Each number is 128 + 24 x the weight over its row's rms, rounded and kept within 0 to 255. Layers, rows and columns count from 0. Numbers have three digits each. The size before them is the row's rms in percent of the matrix's.

# down: layer 2 MLP down (transposed), 768x192, rms 0.114, rows 520-699, columns 96-127
# up: layer 2 MLP up, 768x192, rms 0.124, rows 521-700, columns 96-127
down520 104:156122140110123127118134138102106092129125141098151147105132138147134112135090139095094122120130
up521 096:131187114120111104106137085164113126085124155134142098153107105143170091166141093107150095097152
down521 103:164131096108093140112132147156081159189094091122141131124130122123095125111124117095127177112178
up522 097:124128105104149153137127119115089132119130113134132155131170096113130093149135145108167128164140
down522 093:116122121110142125154132154130102142131117094114122126107065120125120147154102135086128122122077
up523 103:128083113122137097155118112177173115107084123094081128090147169087116132150113131110157119108099
down523 105:107114159178136100134127119128143154117108146181156079136094142124102162145098126152120096112112
up524 099:073135144128090122151140107091161123106151178158123147100101165132131134091158104125095117114103
down524 102:121144068098115133122170118132150161073131121133163102119143150116128161140101140160115153110118
up525 093:115131135164115160121165134128132147099139112125165118098111124153110113145112056126138148117097
down525 086:155145150155119131132122166111151162160176118116144132098133161127115133115061070129100146129127
up526 100:131135107114134095087163180171102107089155122141153152106118107138121165105128101117175143138091
down526 101:102110110140123074166161117127092179142121111140141133150141139161104139120140117139107150082094
up527 113:157129127173113108107120083093122147112132166094106112147122088098111129146092110135132120107156
down527 113:120129148127113124152122204086151103123110158149120129107083131132158115156186120147128111137096
up528 089:116154114124119115117140092178124133128138137123118071114181143156126082152106119123184140129134
down528 088:143144149140123125121145108138109082132113085179123134128129094124151139143146145140121135095107
up529 097:103117159103143167167165119099129166138170123120117119123076121117092157184136112140172087140107
down529 099:119121134109121129081155164090136153123154126132101112166148126118093170119106110144117108149098
up530 093:097119114137128169105126111147141129106115146092116115150140125134117114134108137156120126095127
down530 102:117156163148148130139123132130149093080133120138150135116094148116151136092161140137142144109128
up531 113:106114160073106126184089101122115128122112119094124114127094145159093108158143114134122142152092
down531 112:108090147108109128130103128133091137158130141131147166169126137145120155125101104139120110120074
up532 091:147153139094148086122141116118127122125143128150117123118132119109094127119140125139142118108121
down532 092:159132131144096132114136153103152161144144130156079150124118129118085152138103115142119138131113
up533 105:066126113118108115100145117142139094143130106100115105145079115142162074133160103124094134119124
down533 102:109111127106151133107134142112074151110136103147108154133106101155097141133126139153119093096119
up534 085:141162133132101127139124134169149143119154136104146116127145160111083103133146105150156091143091
down534 086:159149104159087112143149149096119159140146131124138139079119126144111139122057108112133134146158
up535 112:079134113123134132153150111120175149100137146147158114066110097146132095118137114121159115138114
down535 113:146107106121108093104160136141151107127121141121160125116145148088164147131132152164150108066118
up536 098:104113131153111119122173102133141150143120120105149153099145137120133140083126114115114157099093
down536 097:153152165171130140153135079117140137160137124153120124139112136113107105176146145126107117119119
up537 097:092128124146116096170115121097146115120170099097119149102151118098111166150115148170138079141106
down537 096:164145106112101132101150089066164157197114119155159136110158085151119112108110136101140146139163
up538 103:163139122107136098080140143143147132116118163118117134170090106111105148126116112081126138127112
down538 099:152104116129125129068164149099199139128129135099119134133074105080122139125103096091117167117120
up539 104:117172118122115153108172121151141122094146129091133125107148104135172145136146073080156143148147
down539 105:121134145171104108151149124110103123166123135123146131109126110144100139148130099107145151119162
up540 088:122133137069135083148146137118137126093071164103082079093098126130101131128127146125142141133131
down540 096:109128128132164149145106119100134109126129117161121130126145153112167103096109158136097098207177
up541 086:135108157101150172125160074136157134117143069098127126168159163155103134153122137155139100142119
down541 087:153128123099070076134118101106124144166129153111138135122129132152074117130126099143174109123128
up542 145:121140149146169151148148084115082127100148087148160100125110125157119134132124119134139090174114
down542 112:145110125176102117108147164114110102138129149130134113159110107110151123121143096130156104110145
up543 088:126100122134155186146147126110124113138122108134150113112109124134156135138146113105153109131138
down543 095:126153114093110151151137174163148133104138107159146159155133142133105113103113169154077150158125
up544 093:132160155085131155134131145132123152183098075165105077113135122102114147146119119136159146099107
down544 094:157147187118125150136097149109125145147161096123123133168117115144104137135117118138162156199171
up545 112:126133142136105094140125143096172105126147113129103107152171178084123121155147108142118134150173
down545 109:126136112140127124118117101148153140149161117136166106121115120125135120147079076128124169122115
up546 106:101111149118116180163133109177151104126142138100095100110140176176114094088166151148115115120134
down546 105:105138158115134132126156149145144111136107153112120085118155137136112166125136144195122092088110
up547 089:114150174127131139138153152124129073145091125157160119166131135135138144158162164111106117099138
down547 095:134102169092094104135119093161114164139117132121143114116117137160126116102128132126139153107109
up548 097:112113107114149124130181093164145126130096151127098124115131141133166116137102141134166116164117
down548 098:160096087135137140138130127115162134137121140121113145107101124116132131116105172129113106111115
up549 102:128122156141130156182162089103103091122084158124112181157110130140098108156137100126153129111146
down549 100:152151160162151149123136125125158106163137087151164135155134134130118140131164151134109162115146
up550 101:110142143129151149172156161146088155147111086110141151130107143123118110168182142155115141147143
down550 108:151131126162123127134165132089111124127134139119126130151119132085141145116121134121154157119174
up551 089:128173117127132139134165109118079126130170120123118128132082116123091136126161126111151094172146
down551 091:113105121125084124148158150117117161124110080132081154158153151154144147138096153129085133121103
up552 088:128134130146127070121161114121136111140116113092140119098119146125107093147136142140114118145089
down552 093:132092136139134149128110160133092118141124077132112168129111091175128137115122122094124081156177
up553 084:160098168121152111173100170165110138133132094144136092113117131155130136115152169170094130149107
down553 095:129122149133166162125163157122108104094102131127128149108162181123153138103132162131135133151080
up554 130:066092117122155102109130110098203133100119140124143139135108106173172099112121163115094104085112
down554 105:123115086129152123145153127129174133126163099156144099107138131120140126134128161116105127157128
up555 103:135192132125120123112146126114120136132117146150099161136134138150158136115140088123137089104151
down555 107:124142143137123151108140150095145120173153134113135149159124140133160136142118089098154102124149
up556 117:113152100114106145063133125141141116115122149133151136132174133149154094128115139135160098104150
down556 108:116135163139115115127149144128124125150131142148122125105167142126128108101129160121122101088144
up557 089:173158158124151143130137105190128112131140144100122170073160161159134141079161124096123143118154
down557 090:151118154145127137080117119130145128165113124128117099127178173139109139139100092102113094148167
up558 106:114115116087161117147102138171124147130123112134113133118099112148116139116159120118121115143123
down558 106:116126125170143114118130162109136109111120136135135144124062116132159141114157147173143100150073
up559 115:090132130128139087165151120134113118108166138152106090183119134126136158169125075134139126107105
down559 114:107145067133149162149157159095111143156133089152114156207101136059108109134115108127137122132119
up560 090:119135097148109132088133158148146088069144146136140112135145184153132106148183117129163189106117
down560 100:107144147135131095073100120125179083113138153151136136082125131163160141089123123135185124151122
up561 094:065117113148131156105139168115101093109157131104096152134140153170145123148163147151083094091114
down561 093:142123107106118091105121132133136162144118159126151116153160118087109107125080134136141174174144
up562 101:170145125148125117107112140146129113143128093137131092136151114125103107140132189167140127142135
down562 100:161115143105103130134083140149203140154133092097131142109146132144112135139112177164093133109156
up563 099:117093116116135119127161114143130107109164157102096134093163156144127123122124150125146125142120
down563 094:147111105132119126148137124105168108130161141129117147133126157103107135157164171119121102087153
up564 101:096104129117134107121127121098107084127145110148120167125151126074111131159141133128107106127119
down564 100:121148133126111152110157128148156134134160122138157190164127097140096136124103114139129112138181
up565 105:116125076074144106101094115164109104110140183120150049166152117118109098156124107114149139110154
down565 109:141133153178161115089110138133103123178095128111137120149092109115105133105147152159152189122107
up566 094:115108125128135131105147162169166114092163145120147118138140162139111168161132160153120144158136
down566 097:135165084138115073145160120083137112136129194119150136099125171118140159120143109160147152139156
up567 098:101097140150158101133163120129184120152109130120105090098144088129163149110151189133114127113096
down567 096:152149097084106161151163121109089112116137143114102110129134116167129099160114134114133128141174
up568 084:114130168159125189114163106126112119136134146113124102143111117178116115136159134101149092141108
down568 082:141108139114103157095162098105132132167137100127129112122149132164136140094097149139092161111105
up569 100:144133171137137107129141174143134099112120106135145157081117176123136118129191115119149138154116
down569 097:124145109173125114152122149122132136128155101127139141100089149134126103103133112124142162138124
up570 109:172131171102180090136140159158082136144129155101141135144116072133128130096109100082130165103105
down570 102:157143121116142092127148117134124180112144128099108129126093113143146151150107169109130180082153
up571 096:111159163063109116100150127105111117128146108122179097135131140162115049158159128161147129127096
down571 097:137117125186164154132122097166132111121121137145088178134117121102160176106123128106122106112188
up572 088:139133159132141131128128085134079141103196132128140145095152126076101128180147127166142085148109
down572 095:160151143086126106109138096122093111162127114114183154135131116095116172131124106143125142120172
up573 101:140141175120146112129123121149094101117145153140133113127149116152106108126133134153072124118113
down573 106:141135106131124118113088164120102135132148096113125147155096163117098166132113081149168143093123
up574 105:166101126098139136158135119106185103101123180155132084101102165133152063110133128120123102138142
down574 105:178117110108114129138132141123115125129127146144119130126156116146116112081110166128125155116145
up575 112:157074155145137169152140133179162114131126174143150129155156120166103118113123076077087204129092
down575 105:128109107101127152117122113123171113145157141120157139153187162135129131097129120081119143138133
up576 098:127161124138105124152139124148154126138158113087137101120145152110072087152136146124155093141136
down576 091:161129119160103104134130139095140150151138151136157128083100129138138128129064123110127119138161
up577 099:141098133154170138086135156111141107168139173099121096126110104137175140095142153131123116147099
down577 093:139096108100095167064134114138142151128098080104146115126142131174101148130124172132056102111106
up578 096:156123146173130112115120106105105093141141165114092182083123148162151119122171102104156119125163
down578 100:124117103118140163126084125124156101118120144150135131177135117100112111143160113135111129131132
up579 097:118129150167118108131141129138159114143145166145100161119100127127141161102140156129125152130096
down579 102:066154107096104148132114131126108150116121136114108098134148142138104141170135146140077121136139
up580 089:158095112179152064111168135104153136145130168102139105130148118131139128153173097112159098109099
down580 092:106102125127110123128170119129115118155129110164146132151143102152177106125140141099130129110136
up581 097:117181147080136134161141128153108174157176164133147139108154101117122156109138120143149101101133
down581 100:152151100142144127150111141111124187115117102166159163127158180156124157117128129127078129134172
up582 092:111135147181131120138122144145078127161131126135085096118134109133101134108146113153145162141067
down582 102:150108179130121120167113101118127134116079146067119151117100136108099133104106134138138131124112
up583 078:142132161122091151156129172122130106141118128109139143124133118137098105205111116099140102118084
down583 087:152104114140079159131144125166149111143108143090126146074145133121136142068097102132147153104147
up584 104:083107134115165146147133102141123113123117140139121114128107101125129121168137103117137092141116
down584 103:141146153157129125102131148129168151114137146120161146100146126075095094158115115149134161147141
up585 092:092123139137102076118112142151126107111137145089113121119161151143143094141148117161126078143156
down585 097:113134089112107123114101121120126138171180150139062081131122147089095128153144104132124149101121
up586 101:145157107121100123137176144153133140176106119139112117146173161165097091115098127132101164085086
down586 099:140141171120125147131137160114125131126113090160108158145129094161140123150118157104122150137129
up587 086:106142105151170161127120100133150107124155139137079143119145121092119097174142128111104099130113
down587 091:141139101138146115139103129142117130139155145159121168138118111136119142107146131132093130137179
up588 104:134155111103122094138160115158163109118123092119116142098114130097141186117128102086119117156107
down588 098:110145153106082155104133149159101140104120142112119129121108138164120119120113120085123145088125
up589 110:141115128095135117171173103102113143151091107131116164081200150110131105149118122111146113127132
down589 107:125122097084105131163104076125152136163154138157124135109125071124125118130091103135116151145095
up590 113:172121117106137132127122144084161133102137145138116076059057129075111156125161093105174066172118
down590 122:172145090132135143093110172103142115124102114124107097113135151108075159103114123063130104143132
up591 105:124141144149118083121167111155101112118151168125157094160140103138149140153158162123185130128122
down591 108:093137096134086112101162125153106123150117127116153127157102114134147145141117114150129132106084
up592 084:134091132126143100159097096145139119126137125107150158099103122096119168101135112143131119108129
down592 089:111130101117086157107092125092137108139113104173116148112165133153134085167101141115115129153119
up593 089:131117079118119138136149102136122117106133100161093124123122125108132120113135125137168115156140
down593 100:120110123126122131138133147168154127143120126134136130139152095123154144134129140143145145091078
up594 106:144094157118107151112112111152105121090155112142080098185160131115114116116132164137130124132122
down594 097:126138126122086144147149099135148123162115152126101105141130114140114128152111130088115147123120
up595 081:152152105144179130151134169132116164174110069139086129118150136091142117135108094142140130163115
down595 089:154137114105123124117130181137119160138139082123089166153136102143151162133080114131157118116166
up596 111:144101136115103097106140133145146091068098140102125116155132110134176128149159176165092130129126
down596 114:130141091124149158129103124089143188157147130167128125139169135132144133144083080082131142114167
up597 110:145195107101117107120123145149171118133121149122087102134116149120118156119114094083084140104124
down597 107:099151119132145139140149124139111131134141152132097129189156109162103138124142095138095110104152
up598 112:149163144074140143142130139157086098138126131114151134132161142092100144164090146174118100132094
down598 112:112137127110133152127165107142168103138106137160108141151142124085129108140130118172164111075081
up599 095:108137117126132115138161133094085134075136152133083137112129072150150088095163145159168121155152
down599 096:122107124129163110094122148103147145103134106204181120147113144146100103152143169153145114158161
up600 108:116117150114118106101116156099111128124130111171130110113156125091098097112124146142139103128117
down600 101:089090157163177154110119135141074117118103100162137140116127102185095137178130133127136107119143
up601 101:080105155090146130113136120146131135104072116157116112108135106100129112135140097152125158142113
down601 103:096125142137149111148130124085171174144129097158156151128148123128138101116108137165082147122162
up602 094:095133138127116134114092102142147104094155171090124117132130143137102094106153087126095134143143
down602 096:153118137124152116118111144132108144130112147109126119145133178125096164134098156148117109100153
up603 099:081170126146081152179125105110141100091145169146148158137099158166094102132172098090156127120115
down603 101:174080128117101125079146141123118135111170128131135109123081099130140146100116093097141131153158
up604 104:156058154118156113181141174154107099118149110181125131112177124145138133094122150163115121149124
down604 104:124110128128118104152115150145119080156098103153155142136126127132150078154140149126148130154115
up605 101:112115139161116122099110088126117131128132138102121134198144108152101085117149127145136126150181
down605 102:120127146078114175135148096127155102131107143125126111132124176115171102118180151123104140138119
up606 123:158126155151140131125142132132178126098101145120137138163104116097099151111150088146135126149100
down606 113:107113149114137119169153156128138114126126186138145105196067130153157082128131099139146132108186
up607 087:120089145125110112169133132119131115156142129096131146155108121086135158140135131162122116110114
down607 086:111124104158104130112120125114143134164116110165144132127178139153162085117163115103139087167143
up608 100:142142120197135126124140144120127127135137103173105128135116114181108139132154163139133135152173
down608 105:114115131099124133138156077152140133123095136113141111146121122114119131146121128142141156104097
up609 108:166176133074123125099147131109117150151130145109132144143124081138121168120162125079152141133121
down609 103:189148172102119129124106158125146115110116145140105154104100113117146133145103168121130145106123
up610 102:122155161131107117157151104151132134134097123075129114142130186131115100170140152092141164155165
down610 099:149131136119144151159102081113160080102124163101157117133131113104140147136148127120114105123116
up611 107:103130163097156122150159131188113112081122166105110079082108161120124133134110128124167119146101
down611 109:148136158111161137131142125122160143090137142097112100121146120146134106117125120142188108146116
up612 110:130138147108105111132123129146139148160110108116124122169125121113112131120136167109112137150093
down612 107:119152095132077164118079106096108138114141125084130174127103130155139111154122120120119159144116
up613 111:109156147042124126135126137164086121111106122097112129141109169132145163163159102133124144163135
down613 109:135139125102136160159135188119136135116118130135126116149122135142147160122111115138107130081097
up614 104:167101164145105095151131151147151158106124129143141149132133120128097167095108121143143139084152
down614 103:147109192155118118149124172088170145161124145187133142139102132102150135150117112117165144102172
up615 096:110151096110139125109107078130147125125112142077122122119171136162123108165142100108152102150132
down615 093:129143119148088121106136148111137175167116090179130127096096092144138139083133140116151114105140
up616 098:092126112177141102125137106102131139148136088111109123129146104163168126123155143134150115147134
down616 095:089156118130173091126102140105130142168144142163181141137105121147120075157160151152120168134107
up617 115:148117151146136087166131103134121114077110121124122115089143171126130111155131106119123151122122
down617 112:166117110143124135148133145163154114105144132118160133080138110096138111135114131096093138117105
up618 098:138089170123142107165120136181119134169081126113110115107087126105125111139080128136155105121108
down618 099:139124116122102142120112105191120156109099130143143189168165127119134078149112098093131113110114
up619 111:140107136150118101168160156102102131137159124112101155139110100155137125205145046071129123088113
down619 117:140125125127124135153138147094151129153148118126093149123104098100123121142088107124138115172156
up620 103:110142131111095111148128079133131136111125125091127135118096147101106158128167121078128099094118
down620 106:145110106117131114100148119152150134115155150117108150130158139100070139134097165164137148108144
up621 101:119140096131122102124154122153147112143127159170123078155116108142101152165132097131115144098151
down621 100:151103107142116126142108145124130103139167138176106157142130112146151110102089151081159112106151
up622 087:087126133122176140083169140121136154162131100143115105143095112117112134147135124108146131144113
down622 085:092117116116110128137147160097138176143141092103078153111145106145128136113085120138121114110140
up623 088:118149105161129122113144126122145145124142114184157146138150174166088134160136117145139136178133
down623 088:152122105125097131136143112090156152155127160081132093102103146130134131112090160113129163101117
up624 077:123134144135110110146141112157116101116133174196153099198141116166136051130160106103156157117120
down624 084:098145129084155162146163114167097123090141093149128131149137112112161142121084127124069159157135
up625 098:127149089130113171121114112130087132101161184158115168124084112153126088120121113103192106114120
down625 099:132107132188139148126092093135176116163149126143085126166158129149142150112156089104106121119142
up626 103:131113129136156134088141165125121099143164120159089118115109132110149162141146110107135129155142
down626 108:143138153087107150128150151128097139107158150127161108125100145151148160123123141147099145127123
up627 101:088116136112138148137168098163109090124109069167124117103115131142110166143132112142142108160100
down627 099:095123102130164150148124112119162155155097141130154148096111133114165094118121145149126149146137
up628 110:090155109118162148146152068143106135097137153124121070134107103149102120164116107145119121117153
down628 104:109106149147110148151131133105132117115117135176143156160136168149171063124148161124131116099165
up629 103:112148129143158131137121129145118115116120157098179143096178115123125153164127111167170123116113
down629 102:137130156159150125131157137121156082130124102154118107116112109167137109080179135154107098163106
up630 103:125136145150163148136137085086132104089071182133141144119152113128093134182132089131167145139121
down630 104:163124136116147130139089120125102145128151078152083134137147123127129105163129107134126118155173
up631 098:119158151116102149144162087136105140112158154101111151133117151135082104114164117102150116177128
down631 096:153134119128090113142138135080121163132141129130110150124155172128120134117063121138150137141138
up632 089:109148152099123158149139106115140129139149138100140127131110121147144094108152115091138160135167
down632 092:106126111114142150128124114088073141096119117110111135140144150125134129140098097146121131140092
up633 089:162161114107101163063107103161157143093105188107152090147162170138105120120155086123127102165142
down633 092:106120152133114105128097111176158122093110148139175133108123086162117135117149122126117141171144
up634 109:113127156068100086162131145118124104123172125174125126086089138103108128141139086133139089121092
down634 098:157156139140106130121143135111148114152151124123125168142144151095087119099092089097109124140132
up635 094:147101154118140135136118166120147131101116120139117108156115132108116141132145121163104099124092
down635 101:145125131109104150122125137136100149055131107170112176128086139120146155105104141146065160126135
up636 093:141116137129106074108118133151138138138139195095147126135122129176107153131127128128145138155106
down636 098:144133107137155182125098160153186135128152080170099158142162146109085134150115150161139100113143
up637 093:143122140168136110065127124154151073114124134098137163124162140162135138149126126146137109170104
down637 097:124109120137132138141107173140112167161112135153121168138156131138122127121059113146115169162125
up638 086:160178118104137115122143164126119135103084109099096138092141155105113120114147142135141116143144
down638 088:148134128091117086167077130127147112146146141120142134138140130119148094151098112133144143104132
up639 101:122120117103166160112126103143097138132094135084097127093148118114112146117100094148107120142137
down639 097:105123171147153143172163135139130118103141111123127172117106137136131116120164108124110130118140
up640 102:109149120139155115136120127124096105146111127150117105090126144095103153147103197141118128117118
down640 103:138126131134136121150129134123120137160097120113120145144154126135140148162099138119099129132121
up641 107:146100148137186176173150114147137107094154056107107123123137099105122126135118140128139135132121
down641 102:099092142131154151126122114146129158146195116132101142168139109143110112106109163120115132131126
up642 096:158097147128109130118122127087085137097105149115070110091099106158105139090154106100136073123153
down642 096:119119102151104112132104149103116142129116115139129128136178115152159113142130141117090107116159
up643 101:141154147132147108162134100143143129124132120100093144077080123164110085117098099126173111130111
down643 100:143134127161101127122101158139156112151120112155145194154128169147137117123131107156122111110113
up644 087:144099123145155148138119086139138104124081145129115140110090144147161132141128137162109110121138
down644 099:106132135130108104142121130106118146156106084150147150141118134167156110154147157070079134131164
up645 135:109139128097135130127105092141123130122154141097156093126143164134112157137146097143125110115100
down645 121:064129155124125172117152133111116123161067111100150079118137128137127109082128159134131087097064
up646 107:109168129128153140122164121082165111141132122166122137097116132113103123141148120132146143148121
down646 105:162124146094143140085142097129147146136117168073099128122112094149108125140143116141133136149106
up647 110:130127180090162129150111097101121094092131061139126157129099083163142130133134101127117106146124
down647 106:099166137127124094147144080105147135108160138107138122122101091112132129157172103144109141118130
up648 097:127174125152173093120109114135103143117121144134144132127118101135111145125141111142121120153126
down648 095:144111125097121117126092150133136116099157145158127106133121096127159132108111141120170145165121
up649 102:099150133111119140106147107121114129135140162107176151106131121147122094126193113123166126152110
down649 102:112123141112137135117099141132110146135102062161110090148105174167155119141092138131074099149124
up650 097:116112152122161120087158112128150125112134142062177130063113143142139085108147122146162119151106
down650 094:080125127158130177126103135124087105106116122171151125157157152178141088124141102102119149129174
up651 090:143113163167141136115146175129131109120124101143131142092107169126158125144143120132161142148128
down651 094:137113110165089138106157170153148146102143127102129118113104134153146135104095114124127178109114
up652 103:126099148157125114130164140098143121117130129147142104135124121138121133095121139106123136118145
down652 104:110134112122138107115139156152134105117134104125078126128119124146146085129095131111093115175178
up653 111:117114127115144105113120069092167139117122114163146148117125112164114117107177119125123154162111
down653 106:142121117160121128107154138130192132119137139119130164118142158120161124132193121172097132143135
up654 099:113120110148159135111149108148114121145123127147090125143117092069078104113126106150114106141131
down654 098:100137116150093131138118128132146127141140122138108127163079110153145117100086128145100138111178
up655 098:134155133108084116088165101147113104106126149121095063125121165139148109122167129144146129130130
down655 100:122114124122107142163127154164117112168108161131147078115157135131109137106128121098142151077124
up656 100:103132113181109113143124127117152118133156117186122142114124165148131120121160130125117135125127
down656 099:132125119138103095117125103154133132138133145106142102142105069126123144143137086142139128115120
up657 109:104174128099128122116132137133165090111080099116155121116151141167104083108138137092120094118106
down657 098:155153107121118133122115145145123134132119126182085110167178143169121117092121171117086162134133
up658 104:085108124147146127149145096174121126145125124131114160110128125086080125163131131091164166160132
down658 104:138115108127121163126107112130111132119155159149127159147162121146116123127092136128099103139128
up659 092:131096155129099102095123131128128127108121142116117106131097142127116144106126125139119101104057
down659 096:181168128153105123146116147113149126127121127092133125101135129094128141147085137075122149135163
up660 095:133089150095133098149137119085123143122138144136121138116114105129100127121150127143123146134111
down660 095:186142143103139131113110156126141165125142145136093132155089155125136153162113109135129106115142
up661 092:144157131126134164128086103138141121089155160103128145155101166130093117085123157143172161157139
down661 096:115134139122161153127038125137112123115144126121152131106109136124131138133073118104147166156129
up662 104:151123123096128114171174113170157063097079126104114120100099123149157094107119123113140143104135
down662 110:115123109140118132094097143177062136079125116122151139143103119159110099157134123092100129081131
up663 098:159106134147123122163114092108137147092140159123136113126147181127120151186132083147149087116111
down663 094:114144120149118125141130126115119119124165143154124083129054107126141162114137125127142126100124
up664 080:153153106185135139118108173123177114139107110167116139188124173065123129109183118133103118123129
down664 090:138160133103160152131114129147065153090132106186103144142118144126100100110088121131050188124136
up665 094:134156093123108135143094084109180129141134123084140112151097151118089140129125091169132120125141
down665 097:104106111139104150122086120153125140136144134186076113106170121152104123079162147101124160150158
up666 108:126177121112118128161127154117100146131140118148093163105074100169121092099152097097165131127151
down666 106:166104139134143106116146108152168144106129118134146090104131147160165137128117121145127139159132
up667 097:178165101106140104104101124108099152110150181133108138145115061116091114114108125133140119146127
down667 096:146116093176140124111106134085110151148101128173135194144152140110156109145131103142104135119122
up668 094:144107155120145114160143129128142087121116089182151104140118153099137160108107110140078110107136
down668 093:144126162111084134113136163124151185161121113109132132120121135142067173134149113096144127134145
up669 104:154125165104127164128163156149152119148134115083135151153156106123118063120136132133149151143124
down669 107:142107138120121161137109107187141143131134120128137174142128096148130116126128056124149106134107
up670 124:135097100103127126103139121140106100138147114176148136118158175130114064164136135178122121159139
down670 096:117114121128159159113149108085154134157109128133120108143090119164158076107124152125105141127118
up671 090:111100099130126157113146094175119114121111129100114145104181149133152155126128073117131127109117
down671 090:149113157143093101115170114148145155121132141132115109182119128144118107115170222136104097116131
up672 103:115118137085108108099134112162142132151193150119145129126123100130159119115109136112121112120126
down672 104:139111112176139125102112124094151133119156119135148119149132149113132107143113123131126178114110
up673 100:115141122181128100134143123141135133160161143133111144129121127105130161130156093116138101122133
down673 101:116141100129117155105078131152163104120178088128139177117135111116113095140107112111133136111141
up674 090:154130094153156136102150118132126148150128119105129175123155133137154142149099065097148141177106
down674 093:129135171123106128137094108146152124125116144187125115110116139113151116121136155111140121100131
up675 099:106119166116111133157135098107143090148118151118099117086111114153117130100127138158126105109078
down675 101:112111164112110111071108097085158135104142116159120173153121121151124094097177143171130123108158
up676 081:133111142106102099094157094117119114130111125092165111125086133153111092129117097125151124103111
down676 085:114124120156089150123086117105098134125126159160129134133114118146107103112102078082095160128142
up677 118:106127112121117093175150133133156132136166131144115147131181145081143105128141140128135155116126
down677 112:083121120143148132117105107125156139117168113178153127165097157092131127171086094118103121098142
up678 100:162085102186118078121158109121141135135095166157122142162130118120163116101141100117120133105148
down678 102:150138115079117182130174103142150078143123129163121116078120145114159119121112165116139119110109
up679 097:076145124123125093091128115075144106118164143147113119112155116104107098111168113100141104114084
down679 097:139112152179133150137107102172108169100133150139158153115111095145107122131106123119123093139188
up680 105:142135151090182120157141155134113112065107148186096100116110124103074140161132129131178128146124
down680 105:140145139126137138132152122162137184109113143123180142127181123117100123120090116116132119123156
up681 107:118097144111142109126116114102099130095108163142113074147120147122124155126105119118136105136067
down681 107:112126108140055140153132092082179133172111088135111148117142134108165126076124142109096138126146
up682 113:131127121129107123149154099156158101107074109113120118107132138113152123125123104142117118106096
down682 115:132176123123173117118115126116121163119131092130102127158087097166115140128125141096084104108133
up683 102:157124123119149107097129125113144160107153134124104134099100174096085132124120123144124099118109
down683 101:135165118118133104100144114115154164131124117168122159108125190101105141099094142150116144139137
up684 090:091107138143138160114120167161140115142099111143131130145170124129141083173106127113150142104143
down684 087:130195144119130095191127139133114111132108145139126137092076107150128139078129150126121152149068
up685 078:124146136110100131128146145175104108131140146148123106157133104120101104149135109081133153077138
down685 083:127143117122081138114133108160117094123144116139134127173123090135151110126078136134092169143155
up686 097:107131101131154135122133101136129102125145126095162147117185188103118093180123134113108095092100
down686 099:128134096151136142113104119101125119149157122179147166114138125176134139122105173129120135119126
up687 096:104080142132161108152118135115108108132111141108099127062107130130131138146100126180098093147096
down687 101:113164151138106110123121147174126173144128098119116152135161100138090144158102108156117116144163
up688 077:153064165136113126109145152127147134122127125142148091153087101136146136144126103129123120157089
down688 090:148124107122106152134132141173139097084115127123142127111132152146139127105074147131063159122123
up689 086:161183112109123096102123140139113140090116179125150119145166139175092147147126123106150133149136
down689 090:131120159133127111127084142106175131152142094124152171115102122126143142126113174146072123155156
up690 100:155141142102121125131145135113134124103171149139119154170116157117112157124138131116147096181126
down690 095:140103104123118109147085115073139177129161136105110154145120164108140153125085142159126126116144
up691 080:138108132113160128109139104140095111136118100100138126128107111128128143154134124143166115153147
down691 085:161139161152114107131147124103137121145136141141144152132121101137124134088093129092112143156135
up692 103:183147102151148111137172143130147099154158128149084143157170121161110121122134173113147096115140
down692 097:129161112122098136110142076127104140145145131135132142160146106184120112150122131119120095103148
up693 111:124123118151098156169091152072151136118105109131169149139155126132080161102152077127130127099130
down693 106:154165063125138167177147138142161100112118106148123155134105119095135159123115110110100110131137
up694 084:148132118150113111131149159123137114141094144136123154119113126135122150166128119159170082118125
down694 087:134123152118164118137106087131102140110117104170134161116134100154105109145157109151107135127127
up695 120:196150133112171135151147137138146093121128146140113097144090131103125105171118106129120051155102
down695 124:164130095141137164088129139135163080152089171145144117180117107103125106132080155124125089135162
up696 105:121120139116119129098139125141145101107151135100119117136144131145130121135138147141119113130090
down696 097:129115063121116115135148131109133142134155126131096148111138136117127152142166165131135116112151
up697 091:135121131132105140152134142168124119091116156077132113111092168103146087091120131120139094109122
down697 094:120155108137119164124110133144091176137150114112097133152085153130149122107103102074130087118119
up698 101:101138129143116115129136110175137102118111120147135111095133098161140101130112133102139100103128
down698 097:141108136137125108117134158138143120133158106172111116133159098132170112125106127133146180114162
up699 121:089110130086125101149171096070151115136125079161135145119116139090111152129095118126148122165093
down699 107:167142111130136137129170114145170144158157149141118131160121116119123140124133122144084130136096
up700 104:132114115178098124120135147117172105140093144187133118171163125124115125143152084138133144090088